config = dict(
    head_dim=32,
    norm_place='pre',
    rope_base=71500.0,
    qk_norm=True,
    attn_scale=0.255,
    init='normal',
    init_std_up=0.0442,
    init_std_down=0.0442,
    steps=3812,
)
Each number is 50 + 10 x the weight over the matrix's rms, rounded and kept within 0 to 99. Layers, rows and columns count from 0.

# layer 5 MLP up, 512x128, rms 0.241, rows 482-509, columns 0-127
63 55 49 52 70 62 50 40 51 60 64 33 51 55 37 40 45 38 49 48 53 43 64 49 43 58 48 46 55 64 56 35 46 50 40 52 37 47 63 72 44 50 43 49 56 53 61 36 43 44 55 63 49 61 62 34 44 47 53 64 39 42 39 55 48 71 39 61 61 68 58 41 39 37 44 39 28 52 51 53 54 59 45 43 74 34 45 46 45 62 46 58 46 65 49 43 39 48 57 41 49 53 67 45 62 60 51 40 53 54 42 43 46 59 58 65 67 44 41 35 37 41 48 39 67 54 52 63
59 67 49 76 59 41 37 66 63 51 59 57 47 38 69 41 53 59 57 49 49 38 47 48 57 45 60 29 41 42 63 48 50 67 49 49 68 49 34 64 39 55 37 65 45 35 50 48 39 31 45 33 55 47 49 50 48 54 40 29 49 46 36 43 44 29 60 60 32 54 54 45 48 43 52 59 54 37 50 44 44 73 48 61 49 49 56 64 41 50 32 42 59 55 54 50 56 39 43 52 38 34 52 48 37 50 70 61 61 53 52 44 53 42 46 53 50 51 42 54 52 50 41 64 48 56 69 64
63 27 41 43 47 70 67 48 48 54 53 32 46 60 57 42 52 45 43 58 41 45 61 44 45 62 47 52 71 34 47 32 44 43 66 35 48 66 63 55 54 38 49 63 41 59 43 48 60 38 50 41 61 57 67 54 64 50 44 72 48 57 32 60 43 65 44 52 51 53 56 68 47 48 52 45 47 50 49 56 42 34 56 51 49 52 48 52 45 61 49 47 40 34 41 38 45 62 56 33 55 51 53 60 65 56 61 42 52 54 49 35 43 44 51 48 48 57 54 52 47 53 53 45 51 39 46 37
64 68 42 50 51 40 47 56 61 46 52 52 53 57 60 58 55 60 46 44 36 49 45 48 50 59 60 36 53 47 46 45 43 68 53 44 64 46 50 46 62 48 57 55 59 53 44 48 49 56 32 56 54 47 42 31 57 48 39 45 54 60 60 53 44 60 42 46 55 41 36 53 51 48 53 31 26 48 52 44 51 52 44 53 55 53 59 47 35 45 39 73 50 48 55 53 56 45 56 58 48 46 54 53 51 38 36 63 55 43 51 51 56 56 41 42 59 53 66 38 44 54 41 30 49 45 42 29
55 58 52 57 38 48 55 50 39 55 54 44 59 56 55 68 56 48 41 63 36 37 59 42 47 59 50 39 56 56 69 58 51 44 48 60 45 52 42 34 50 51 53 50 39 54 50 43 57 49 37 46 63 49 47 47 63 47 53 65 48 42 48 56 54 60 62 63 44 66 49 63 49 49 55 48 66 51 67 58 44 58 75 74 63 45 70 31 67 60 43 45 65 52 46 44 45 47 58 52 41 41 56 63 59 68 67 44 64 63 35 60 58 59 33 64 51 42 48 41 45 43 48 52 47 53 61 47
60 56 35 64 45 50 38 42 58 48 39 57 55 32 72 57 64 47 38 61 62 45 42 64 64 31 57 54 49 35 56 46 75 67 54 54 41 67 57 42 57 57 57 52 37 59 35 58 42 48 33 50 48 65 59 64 59 45 49 39 62 39 46 48 41 48 60 49 61 51 40 37 67 51 62 58 51 42 54 47 48 46 32 43 31 40 74 41 50 47 46 50 46 42 49 66 50 40 62 42 44 59 54 66 64 63 53 56 59 58 66 63 57 50 65 42 49 41 40 49 39 31 38 53 38 38 60 39
46 45 62 54 31 40 51 44 63 49 48 44 27 57 68 43 33 53 35 49 54 62 46 64 54 64 41 48 54 47 39 69 37 45 58 46 61 63 79 32 49 58 47 49 69 46 50 44 71 64 42 69 56 49 70 48 58 48 61 56 49 48 45 57 66 49 50 46 67 65 44 48 59 49 61 60 49 68 40 47 45 57 51 41 62 43 33 51 34 57 53 37 51 50 46 42 46 56 68 53 50 42 52 56 60 36 54 62 39 51 46 57 37 73 41 46 44 50 54 41 52 39 36 38 53 60 60 49
48 62 22 57 64 48 57 53 54 63 48 50 33 56 43 37 52 38 45 39 57 42 42 50 70 73 36 52 53 38 44 41 65 49 51 63 50 40 56 68 38 44 47 59 38 28 41 49 54 60 48 32 43 32 48 40 56 61 44 17 45 38 56 52 42 61 26 33 47 39 37 60 43 29 47 38 55 32 56 50 49 49 58 53 59 39 61 42 46 49 44 43 60 52 46 51 46 41 54 42 57 62 52 40 43 48 58 41 48 54 57 73 47 40 34 36 57 48 43 55 45 49 61 37 52 42 50 56
47 48 38 59 55 62 46 62 48 60 46 38 60 48 45 52 49 58 33 43 55 64 38 67 64 45 57 38 70 48 51 47 50 47 58 48 75 58 68 39 60 52 51 41 50 67 52 46 59 33 59 53 54 63 43 48 58 53 33 53 60 42 40 39 41 55 59 36 52 37 41 56 53 47 55 53 58 65 35 53 38 22 48 41 59 51 71 43 52 47 55 33 44 61 58 62 58 69 62 41 60 48 55 65 59 65 58 46 47 51 64 70 70 46 54 49 62 38 40 52 39 57 52 51 55 63 51 39
45 51 53 25 60 56 61 40 54 48 62 66 39 41 46 47 61 67 49 53 49 58 51 43 47 45 49 45 52 50 48 60 56 50 56 54 52 69 56 50 53 41 53 43 38 51 52 31 43 63 40 52 53 59 43 42 63 51 50 24 33 50 54 51 57 46 59 52 48 46 42 40 38 69 53 59 58 45 42 52 52 62 51 60 66 62 45 48 50 51 34 42 35 59 48 41 39 58 60 55 67 34 61 58 37 34 53 57 57 47 49 47 44 36 52 56 48 53 38 64 46 43 56 37 57 61 72 55
45 51 37 65 41 46 43 53 59 66 45 41 38 61 38 57 50 80 63 38 53 44 44 46 43 50 53 68 47 47 42 57 61 38 58 46 56 53 64 62 48 51 49 28 58 64 64 49 43 41 42 37 61 46 61 55 45 58 45 40 53 37 75 58 43 58 50 58 53 57 49 54 50 52 47 42 55 39 55 53 53 28 50 59 60 66 52 55 53 37 43 46 48 30 43 30 41 46 61 53 41 56 42 48 58 43 28 59 28 64 52 46 49 35 54 48 59 48 72 38 40 62 46 40 20 39 52 46
49 53 45 56 37 40 50 65 27 64 73 48 54 49 44 54 46 53 55 41 65 45 47 56 52 57 66 67 40 42 38 53 63 60 31 39 42 46 52 59 45 57 52 52 46 50 45 46 33 55 44 57 57 44 62 48 43 34 50 35 58 57 35 58 44 60 43 38 45 57 53 35 48 42 45 34 42 36 50 34 39 48 53 39 75 42 49 38 29 47 45 63 46 50 33 54 25 61 61 44 52 56 74 40 47 46 51 51 38 51 75 43 39 44 34 38 53 59 33 57 61 24 44 54 41 44 47 45
57 48 52 40 36 47 43 44 58 49 33 49 50 48 48 61 47 39 53 51 55 48 54 45 52 53 54 60 47 16 44 45 50 46 50 57 42 71 45 44 60 47 46 51 55 50 53 45 66 53 45 56 50 51 47 47 46 51 58 46 50 44 56 56 39 49 50 48 49 50 37 51 50 49 60 37 43 56 62 51 58 55 27 56 59 58 54 50 47 34 44 55 49 61 44 57 44 34 63 49 45 57 62 54 52 55 50 41 56 53 58 39 40 54 74 44 48 54 47 61 52 51 53 38 53 39 43 45
77 42 51 55 62 58 53 30 61 53 47 31 39 49 43 41 37 62 52 58 63 55 47 43 42 74 71 51 56 57 46 50 59 59 56 32 44 68 70 44 34 63 56 27 46 59 39 56 46 58 59 46 62 45 62 33 46 43 48 60 62 31 45 58 44 57 45 60 59 55 52 58 47 40 49 37 44 64 62 63 53 35 43 43 51 37 41 42 69 49 34 52 42 51 48 41 46 51 55 42 40 60 36 62 50 38 71 55 45 54 36 48 40 51 52 61 45 74 56 58 33 50 66 68 45 42 28 51
59 54 34 45 40 48 58 44 60 45 46 62 59 44 81 46 68 51 25 39 35 58 40 30 51 41 54 47 60 62 50 31 68 54 46 45 50 51 38 41 75 41 48 68 43 63 45 43 63 62 57 53 48 31 58 61 83 35 55 32 53 42 70 49 58 43 41 49 39 56 66 44 38 42 48 30 61 54 56 64 47 26 54 47 75 39 66 47 47 60 29 58 71 51 68 34 46 26 55 50 37 54 43 41 60 45 59 50 43 49 67 46 69 40 44 43 49 41 48 38 58 38 59 35 59 56 39 38
59 51 73 34 54 61 51 43 61 54 59 60 55 65 38 62 46 58 64 64 50 47 44 58 44 28 42 36 38 78 33 69 41 39 61 32 59 42 45 58 29 47 52 40 66 47 66 55 42 38 54 52 55 59 39 38 60 50 57 59 40 41 50 56 57 65 61 47 61 57 55 32 44 40 66 58 51 45 55 43 62 46 52 53 53 45 44 69 35 55 51 56 59 36 52 51 65 44 56 41 48 36 48 56 49 35 61 58 80 44 56 33 49 47 42 47 41 63 47 34 52 62 49 59 51 47 59 44
38 49 51 40 39 60 37 60 51 41 57 43 49 50 58 61 71 50 57 49 48 48 56 46 51 49 51 65 51 61 65 38 40 61 43 59 61 47 54 41 57 61 61 52 44 46 33 58 66 56 29 60 52 46 58 55 40 49 58 40 63 37 45 37 42 48 40 41 55 54 63 48 59 39 56 47 50 45 60 45 52 28 51 51 39 44 53 49 43 55 46 44 32 49 58 35 65 67 49 40 42 56 57 61 39 48 59 40 54 65 48 53 60 50 51 52 53 52 41 42 63 66 39 53 46 51 42 54
65 30 58 72 54 50 42 68 50 38 37 27 28 97 53 35 52 53 37 62 43 47 60 45 50 43 49 28 55 45 73 66 72 29 45 57 72 53 52 61 47 49 41 70 65 42 40 48 47 46 73 44 51 31 54 39 63 69 52 53 37 62 51 45 43 38 39 47 58 67 34 29 21 36 44 47 49 54 54 49 35 49 32 60 51 47 58 69 55 36 63 42 72 60 31 47 40 74 61 55 43 67 66 80 49 48 56 72 43 35 63 58 43 45 47 45 58 42 52 70 59 63 46 53 41 45 56 40
59 39 52 44 43 66 46 36 72 65 52 62 48 54 44 29 24 59 55 70 46 70 32 40 47 42 53 63 58 56 52 56 59 51 62 52 50 53 42 39 54 43 53 59 69 47 45 60 56 56 60 59 54 37 44 48 41 48 42 36 62 39 75 52 30 56 39 39 39 45 38 39 58 39 54 38 74 56 46 62 67 58 38 70 58 50 59 42 42 39 55 68 55 56 41 50 38 30 56 58 64 59 59 64 52 43 42 50 49 80 46 41 72 68 42 48 45 41 31 54 37 40 55 69 53 51 51 45
49 56 62 50 58 64 49 46 61 59 58 54 37 47 42 48 41 58 51 85 31 46 60 37 44 61 37 45 59 50 56 53 43 53 36 50 57 50 62 60 55 47 39 56 50 32 40 63 51 57 34 63 56 62 46 60 40 42 43 42 39 66 31 61 47 47 60 35 43 52 40 59 60 49 60 55 54 46 56 39 58 49 58 42 36 47 51 45 45 53 37 57 60 39 53 59 52 58 44 36 50 49 39 67 58 34 67 28 44 56 42 47 56 63 52 36 30 62 19 62 40 52 47 45 36 69 45 41
26 38 71 42 33 64 54 53 53 47 67 36 64 38 63 50 38 33 47 43 47 46 50 47 48 57 64 37 46 45 59 46 48 52 41 31 55 69 26 45 46 54 62 55 59 38 50 51 50 43 46 49 62 60 56 42 53 53 44 48 68 50 39 56 60 52 62 63 60 49 49 63 57 29 43 46 53 44 61 48 61 46 81 63 45 38 53 55 40 47 55 37 58 58 67 37 49 44 47 52 60 32 59 39 50 56 56 37 54 43 70 58 55 31 30 42 52 42 60 45 43 58 28 52 37 47 65 51
42 48 25 67 83 38 27 52 49 73 48 29 35 58 52 34 41 55 60 36 44 44 43 78 50 63 60 37 28 54 59 66 38 59 64 54 67 56 53 50 60 50 46 57 54 55 45 55 64 52 54 67 55 43 51 38 48 43 57 67 75 52 55 47 54 47 49 67 37 68 45 40 50 51 54 57 49 47 53 58 54 53 49 39 55 31 42 49 54 53 46 33 39 37 50 58 54 53 56 54 43 38 77 60 57 64 53 48 33 38 52 47 61 42 57 51 52 52 48 46 50 55 38 46 35 75 55 54
42 38 55 62 55 52 57 39 54 63 54 54 23 62 62 43 48 78 44 33 62 52 35 58 51 57 75 53 56 65 54 49 42 51 49 51 64 44 68 50 52 59 20 57 45 55 48 42 49 44 52 46 53 44 32 33 61 42 38 59 40 60 54 40 57 38 43 56 55 53 42 42 63 57 36 32 50 67 49 60 44 48 48 51 51 47 51 65 40 34 60 37 48 45 62 51 63 59 54 65 65 44 51 63 53 59 74 57 45 40 62 46 51 42 41 54 53 50 44 35 56 63 50 63 68 64 57 46
57 54 33 39 45 73 51 51 62 36 38 54 59 39 31 28 58 57 57 42 34 46 45 41 40 54 43 50 48 47 78 54 56 54 54 67 62 44 54 58 56 37 45 45 37 54 41 61 47 31 36 43 48 35 54 43 74 45 52 37 60 44 37 59 68 41 65 50 52 51 45 50 61 40 72 44 44 49 55 43 39 30 54 62 50 32 42 41 71 41 31 42 48 61 51 58 32 48 53 33 34 53 27 57 46 48 51 38 66 49 34 60 60 47 52 57 45 38 53 46 54 66 38 62 44 46 52 46
62 44 53 45 53 54 40 46 64 40 56 40 42 43 62 65 66 40 59 69 43 48 46 39 65 71 47 50 65 54 63 48 53 43 43 44 32 50 46 58 41 56 65 42 33 57 51 58 59 59 36 57 49 62 51 44 46 57 55 40 46 45 65 65 56 67 44 47 36 57 55 67 57 50 44 40 50 56 43 43 54 44 50 46 67 57 63 38 43 56 55 50 39 46 45 58 34 49 54 45 31 53 62 50 43 39 57 57 44 59 31 54 55 43 38 40 53 63 39 46 53 43 35 42 35 54 66 57
59 47 49 42 32 61 51 57 64 37 59 44 57 58 64 48 52 54 29 46 34 50 42 61 42 54 60 56 57 48 52 58 42 62 43 53 62 64 52 63 50 57 50 59 46 63 48 55 51 73 44 47 41 48 49 35 46 56 30 55 41 46 54 47 34 53 30 33 58 66 52 42 55 49 42 62 25 53 39 49 63 46 59 44 49 45 56 73 45 57 49 53 45 42 61 48 58 64 48 52 47 47 40 48 39 38 51 40 63 65 51 32 51 41 58 62 49 38 49 34 53 60 49 47 52 47 56 45
54 49 39 40 68 52 57 33 68 52 48 28 65 78 70 51 51 56 42 46 73 54 45 59 45 47 60 54 44 34 29 57 47 58 59 55 59 52 62 62 59 51 69 47 43 49 66 34 62 51 32 42 50 44 54 59 57 47 28 47 47 46 70 47 49 60 51 45 45 47 46 30 58 59 50 59 69 43 64 47 59 51 44 45 53 41 43 43 46 55 40 57 43 44 53 51 57 62 53 52 36 62 56 62 68 43 51 62 62 38 53 41 64 53 44 50 24 41 65 34 65 41 58 54 48 54 44 45
41 42 49 45 57 65 36 35 56 39 64 42 53 39 63 58 57 60 33 33 46 52 44 48 58 63 52 65 57 54 42 37 37 43 43 42 37 54 52 37 47 42 48 67 66 55 52 36 70 54 48 45 30 48 57 57 45 27 33 57 56 37 54 41 41 36 25 55 30 64 40 30 63 50 64 54 55 69 44 56 50 48 45 43 63 59 68 43 53 62 47 43 53 60 50 47 51 54 54 48 49 43 58 54 44 46 66 44 38 64 47 45 60 47 71 52 44 49 38 57 51 48 47 44 59 63 65 56
# layer 5 MLP down (transposed), 512x128, rms 0.226, rows 482-508, columns 0-127
46 52 57 67 43 62 40 40 49 45 37 47 49 44 44 38 42 69 46 61 51 54 54 44 39 39 56 45 67 49 54 43 37 35 70 38 53 48 36 55 39 57 66 64 32 47 47 53 47 36 57 62 50 33 59 57 55 54 43 32 56 64 45 58 53 45 60 37 63 34 54 47 64 25 39 51 33 47 58 41 62 44 54 47 52 67 48 43 59 41 50 53 36 52 63 47 47 50 66 61 45 64 49 49 47 50 53 43 44 53 27 49 43 48 37 39 45 45 41 57 58 52 43 33 56 53 51 43
41 52 42 33 57 39 54 45 46 52 48 68 58 55 52 67 70 51 37 49 29 58 46 49 52 56 52 58 49 48 47 36 54 66 50 40 34 39 60 67 48 60 51 49 43 37 60 54 38 56 51 44 71 56 58 58 35 58 52 70 52 44 46 43 45 45 52 43 29 55 53 56 46 33 48 57 63 35 31 37 37 38 32 46 61 61 51 58 61 38 55 49 63 52 47 65 53 48 45 53 49 50 15 49 54 57 57 55 61 51 58 56 37 43 58 43 51 42 70 30 36 48 51 42 63 43 49 62
50 40 60 54 37 66 55 55 58 53 49 59 59 44 41 52 51 55 53 51 46 47 43 50 51 48 47 54 54 43 60 29 57 56 57 44 61 33 32 44 43 38 52 43 63 46 40 48 68 50 67 36 47 60 35 52 31 48 52 57 54 57 51 42 51 41 35 41 59 61 50 58 37 60 38 66 39 50 60 69 55 72 56 28 49 45 65 60 60 56 60 58 47 51 47 43 49 43 46 47 44 75 45 48 53 62 52 41 62 44 53 55 52 57 50 57 50 68 50 54 68 60 69 55 50 68 55 53
55 52 49 42 50 42 62 50 42 57 65 44 44 34 64 60 65 48 46 46 46 56 40 58 56 53 60 46 52 47 56 48 63 51 38 41 25 55 43 51 45 62 38 57 36 56 40 65 54 54 38 45 51 50 52 46 35 41 55 63 49 61 57 60 51 45 57 49 47 46 52 51 56 47 46 56 35 55 67 60 72 41 53 33 42 55 50 63 51 48 40 66 48 49 55 46 36 53 51 59 37 44 40 58 49 49 54 56 57 73 75 44 44 65 52 45 53 57 44 39 54 39 50 50 51 42 37 48
49 50 63 63 61 62 63 47 44 42 41 52 43 40 41 45 43 42 46 60 49 53 59 47 39 68 59 45 51 40 56 43 48 54 62 33 37 50 51 41 45 39 62 67 35 56 68 51 35 60 56 54 54 53 46 71 52 48 40 46 57 54 50 34 72 59 59 54 68 54 52 42 67 65 30 45 41 43 53 48 50 70 56 45 53 46 43 65 22 40 40 50 57 60 64 64 44 52 42 63 28 57 45 63 62 47 43 50 59 62 39 44 50 56 69 30 44 56 54 47 30 39 59 59 45 55 57 56
49 38 45 62 64 65 45 36 52 72 48 54 65 43 61 36 48 71 45 60 53 37 71 47 60 51 53 50 56 46 56 49 46 38 31 56 57 45 32 60 49 56 40 39 72 72 48 51 46 40 53 55 75 51 34 63 53 54 50 51 47 39 64 64 51 29 56 63 54 52 55 55 52 55 63 56 63 52 61 60 31 62 44 40 56 48 49 22 52 37 50 37 68 51 48 50 66 58 35 47 41 45 32 63 65 57 47 64 50 26 56 54 57 55 40 35 46 43 60 65 53 37 48 45 41 50 60 46
58 48 74 45 55 45 58 66 49 50 49 65 61 67 49 41 44 55 71 48 65 61 71 44 57 51 66 61 46 62 44 26 57 38 54 62 58 51 52 49 49 47 55 25 51 47 57 42 50 53 46 52 33 46 57 34 46 45 44 38 47 48 56 51 50 48 51 42 38 42 52 41 64 47 47 41 53 42 55 66 57 41 29 63 40 35 53 48 42 65 63 45 55 39 55 38 45 44 39 49 46 57 52 62 33 43 49 58 48 54 58 43 60 42 43 58 35 36 56 44 43 60 55 47 69 57 39 18
37 48 34 48 53 44 48 59 39 38 37 69 35 53 49 66 41 41 38 53 52 32 49 39 47 60 51 66 36 57 53 63 48 44 35 39 49 55 38 55 55 44 41 47 53 46 58 70 39 54 54 68 50 54 48 59 54 52 55 49 50 45 60 37 40 61 51 45 44 45 21 44 55 58 53 24 45 44 56 37 50 55 52 51 37 43 36 45 43 44 52 51 58 65 31 32 70 61 40 60 53 70 38 55 55 56 62 54 51 40 45 37 66 56 50 52 76 55 67 54 35 53 40 29 55 51 54 59
26 45 36 55 43 51 60 40 40 54 61 61 54 44 45 58 38 68 52 55 43 53 55 68 35 41 59 35 45 34 50 59 56 55 49 47 56 43 57 45 60 62 44 44 69 62 54 31 45 37 60 44 48 47 56 59 37 41 47 47 35 55 42 69 40 69 50 55 63 57 27 47 45 65 63 42 66 46 68 43 45 68 46 59 44 49 54 71 46 30 55 48 71 35 55 54 43 38 52 47 40 61 42 62 51 52 42 51 37 24 54 46 60 62 55 39 45 52 38 60 37 48 38 57 44 48 46 61
46 41 40 59 51 46 56 36 65 60 45 39 48 56 52 28 42 53 52 57 55 48 56 41 63 39 45 44 65 38 34 46 52 54 53 43 50 50 46 62 49 43 54 45 44 57 63 43 45 53 53 58 38 44 36 59 36 44 59 62 57 53 53 57 56 38 48 71 42 39 42 51 67 53 55 44 58 56 50 48 53 45 61 56 64 43 67 60 45 41 57 42 52 59 61 66 67 63 50 46 53 65 61 47 52 45 28 47 47 36 46 39 46 56 47 59 48 65 50 49 56 57 47 69 48 51 43 55
53 57 47 54 53 40 50 53 58 56 44 47 47 45 44 53 47 62 54 49 53 45 80 50 58 50 40 51 53 42 45 52 64 37 33 45 48 43 29 51 43 36 62 52 73 31 46 50 49 55 54 53 47 54 69 23 60 35 37 59 65 50 46 42 42 33 48 51 72 38 51 50 59 32 42 62 70 46 55 55 55 50 38 38 65 34 47 40 38 54 46 44 44 55 39 31 56 49 40 61 46 43 34 43 27 61 53 47 49 41 39 42 62 60 45 52 41 67 61 57 67 44 51 51 39 42 56 71
51 54 42 60 54 44 51 37 56 60 44 53 45 56 48 51 51 64 42 67 43 64 42 53 43 64 46 29 56 40 50 51 52 57 53 47 37 52 50 56 50 43 53 30 48 28 45 42 54 51 38 53 38 56 34 54 29 64 43 43 48 35 37 47 59 54 28 68 44 37 65 64 41 67 66 75 46 48 53 54 43 51 45 32 51 50 70 48 47 37 43 49 48 54 46 60 24 67 52 68 46 58 69 57 49 59 62 59 56 51 63 48 48 47 50 49 54 53 49 55 49 57 46 55 54 55 41 48
39 60 46 59 51 52 64 56 37 50 54 44 62 55 46 51 60 56 49 56 47 57 42 57 51 33 42 56 63 55 38 57 45 30 46 48 34 55 45 47 60 47 38 44 41 78 44 59 60 50 53 49 39 64 63 49 59 50 45 57 61 42 43 72 56 62 61 37 72 49 62 39 74 64 51 47 53 45 62 54 53 42 36 42 45 62 38 59 36 51 42 52 65 55 66 49 53 60 45 60 47 56 46 40 47 52 29 51 55 43 48 48 50 56 52 55 54 49 49 49 53 41 38 66 52 27 53 54
53 49 54 28 42 57 39 63 40 46 35 57 62 54 47 47 48 52 48 33 57 43 68 40 49 52 51 52 42 48 66 44 60 43 46 41 54 55 49 46 31 61 64 42 51 56 48 45 64 48 41 30 57 66 47 55 47 62 54 36 55 48 42 48 39 53 56 44 50 58 33 60 50 48 62 51 40 38 69 55 43 48 50 47 44 64 29 61 42 57 64 65 57 48 52 56 40 45 46 59 41 57 48 35 62 63 48 60 52 52 60 45 29 81 48 62 63 41 51 56 50 54 38 34 40 43 32 75
53 65 45 62 49 31 51 33 44 51 45 49 53 40 56 53 51 42 52 42 64 46 45 50 44 53 49 52 51 43 47 56 47 45 48 50 38 47 53 53 24 62 53 37 58 44 49 44 62 52 41 67 53 41 43 49 55 46 60 57 51 60 69 51 45 27 42 60 55 27 29 42 61 49 48 41 41 50 46 48 31 66 69 50 51 44 60 57 58 39 51 57 52 57 27 51 40 55 55 46 50 43 48 67 29 52 35 58 53 47 51 66 54 52 48 57 56 55 57 40 51 42 59 65 52 48 45 48
45 64 56 44 54 55 47 53 43 53 63 66 35 46 46 66 36 58 25 54 63 46 42 53 46 68 43 47 49 39 42 45 35 73 51 47 36 51 60 46 56 62 63 53 46 35 43 41 43 45 59 43 57 55 72 46 46 45 47 25 42 79 47 50 33 60 57 51 52 49 43 49 58 43 57 59 48 39 47 55 41 60 68 54 70 49 52 58 55 43 35 53 33 63 49 39 33 39 51 44 38 53 64 48 24 53 77 45 61 47 66 45 46 55 52 44 47 53 45 47 40 71 61 69 53 64 49 51
42 49 58 41 43 33 37 53 66 59 59 38 48 37 36 77 32 53 67 43 48 33 63 43 31 42 42 50 53 59 55 66 47 43 61 71 46 45 56 62 59 48 48 68 42 40 56 51 61 35 56 72 62 49 30 65 57 52 35 38 55 53 47 33 44 45 47 33 53 51 47 43 36 52 49 46 50 50 47 56 64 54 41 48 46 57 62 47 44 58 35 47 41 40 43 36 62 39 43 47 53 57 53 58 50 46 34 55 66 51 44 66 60 61 50 42 55 59 34 55 70 62 50 50 68 52 46 53
44 52 63 48 51 60 42 63 35 51 43 58 46 53 60 52 52 59 77 55 56 40 66 76 52 53 60 55 44 52 45 45 65 28 54 57 40 57 43 58 57 29 36 62 43 55 31 37 28 37 36 38 40 56 54 62 57 44 53 76 54 57 33 44 46 39 65 40 54 36 63 57 49 51 48 67 54 43 51 54 65 63 55 39 50 40 44 65 43 40 51 40 57 34 66 54 55 61 37 67 38 58 52 45 45 45 26 43 41 40 48 60 44 60 50 49 54 63 38 57 57 38 45 48 63 53 41 44
32 44 53 23 48 31 48 45 53 42 43 48 46 51 38 70 58 67 55 54 47 54 57 64 55 47 63 55 37 46 41 34 67 38 29 49 58 38 45 56 68 44 47 37 22 58 50 41 60 38 47 49 47 61 39 42 36 55 29 77 62 53 40 44 23 64 73 40 37 63 72 49 59 30 46 38 34 45 55 44 53 40 41 64 60 53 54 45 38 41 73 54 51 46 61 57 59 49 45 45 54 62 39 36 51 46 58 58 57 48 49 61 51 46 57 56 44 50 54 50 45 52 42 60 39 41 52 48
58 58 47 45 46 48 47 34 29 43 63 36 33 51 38 40 71 48 33 51 30 43 57 48 57 55 48 44 58 52 35 55 63 56 64 51 49 51 53 49 29 53 45 61 40 42 50 51 47 58 51 74 39 61 64 42 34 40 52 50 34 49 59 46 57 49 51 49 58 69 55 34 43 47 52 57 50 49 54 35 51 47 66 31 49 47 52 43 58 44 46 61 56 63 52 80 63 67 59 59 48 41 59 53 37 46 36 31 33 40 52 50 46 62 49 41 58 39 41 56 46 50 50 43 49 36 49 77
39 50 66 27 50 36 54 41 50 55 47 29 52 44 51 48 41 31 55 53 53 53 52 46 47 54 57 40 54 48 36 63 64 36 54 50 51 53 42 67 64 51 53 53 41 45 53 44 34 38 45 61 58 65 49 51 45 59 55 46 42 57 43 49 43 52 44 46 67 50 55 46 52 36 59 58 48 49 49 42 56 55 41 31 30 37 46 46 75 51 66 58 42 54 52 46 62 59 70 60 65 55 44 51 43 34 51 43 56 84 53 58 56 55 60 63 60 50 40 55 36 65 36 57 41 71 48 73
15 44 57 70 36 51 43 33 43 76 36 61 39 65 58 44 54 58 42 42 40 57 40 50 45 59 38 53 63 42 61 43 52 50 46 35 40 39 49 45 59 48 54 50 40 48 45 27 66 52 44 64 48 45 50 59 29 43 44 43 55 62 41 48 49 46 43 51 48 63 60 48 47 43 78 56 44 44 54 47 26 38 56 37 48 29 37 43 52 49 42 62 57 55 58 52 53 44 41 47 51 52 37 43 55 47 59 36 35 62 54 31 58 68 60 48 25 61 52 55 57 54 49 43 56 55 53 48
37 48 51 41 60 48 46 35 51 39 42 60 40 53 60 57 49 65 53 42 35 24 30 63 65 53 69 45 62 60 43 55 61 45 51 53 71 36 46 42 52 58 33 45 36 46 42 67 59 60 55 48 47 61 69 56 59 56 62 41 45 46 58 24 45 71 54 59 46 45 63 52 61 45 38 47 42 47 45 47 53 53 41 64 49 40 64 56 55 66 52 50 53 43 42 43 41 48 46 38 62 46 42 53 54 48 47 51 47 63 49 58 58 61 49 48 48 61 63 64 43 67 56 55 69 57 48 39
41 59 42 48 50 38 51 58 34 57 39 51 43 40 48 43 57 71 40 45 53 41 44 18 48 47 54 61 50 60 33 26 24 54 35 64 49 63 54 56 31 38 69 50 61 39 54 62 39 44 71 50 48 50 37 55 43 49 48 66 51 36 53 65 58 47 52 43 60 42 44 54 37 49 37 57 80 45 41 50 51 64 58 58 60 51 54 45 52 31 50 31 50 51 38 62 64 63 46 46 46 59 65 69 54 54 48 50 40 46 54 40 43 33 45 55 40 44 57 42 64 58 57 46 49 44 51 46
50 50 78 63 46 28 45 64 51 47 55 21 71 38 47 37 54 51 49 53 55 56 67 43 61 44 52 45 58 60 44 66 26 52 54 44 61 49 44 45 38 53 44 59 58 36 68 42 34 62 50 62 49 47 53 51 56 47 42 56 55 42 30 42 46 53 57 64 42 56 57 39 27 55 51 47 42 53 52 39 37 45 51 63 45 64 42 47 46 28 43 49 46 51 63 58 34 59 36 52 33 34 40 46 49 54 65 54 59 61 38 72 47 45 66 40 55 57 54 61 46 45 45 59 39 49 35 36
52 58 44 44 66 45 40 73 38 68 45 41 64 44 55 56 63 45 54 43 41 55 58 48 50 53 50 54 52 50 40 47 57 62 58 46 46 49 35 45 56 51 61 45 53 49 37 66 43 59 65 54 50 67 43 39 44 44 45 54 58 24 56 55 56 24 66 57 56 41 47 78 60 36 54 47 52 65 43 52 38 62 56 49 43 36 42 58 56 52 35 46 53 33 66 45 57 41 47 47 30 44 48 51 46 66 55 43 51 56 54 45 43 48 58 46 56 48 44 54 46 48 62 35 54 64 49 66
45 49 57 30 47 49 49 37 61 53 34 52 52 45 40 44 43 49 54 31 51 34 65 45 40 72 54 61 50 39 58 44 49 40 63 37 61 52 65 39 44 57 47 66 38 25 61 76 61 71 45 45 43 32 53 57 54 55 43 65 63 37 66 44 53 57 39 70 37 60 40 52 59 33 53 47 44 43 34 34 31 46 43 49 46 47 51 53 52 50 65 42 47 63 28 61 53 38 42 52 47 52 34 71 38 37 50 41 43 60 52 53 48 83 44 36 52 64 57 46 59 58 62 57 24 40 51 53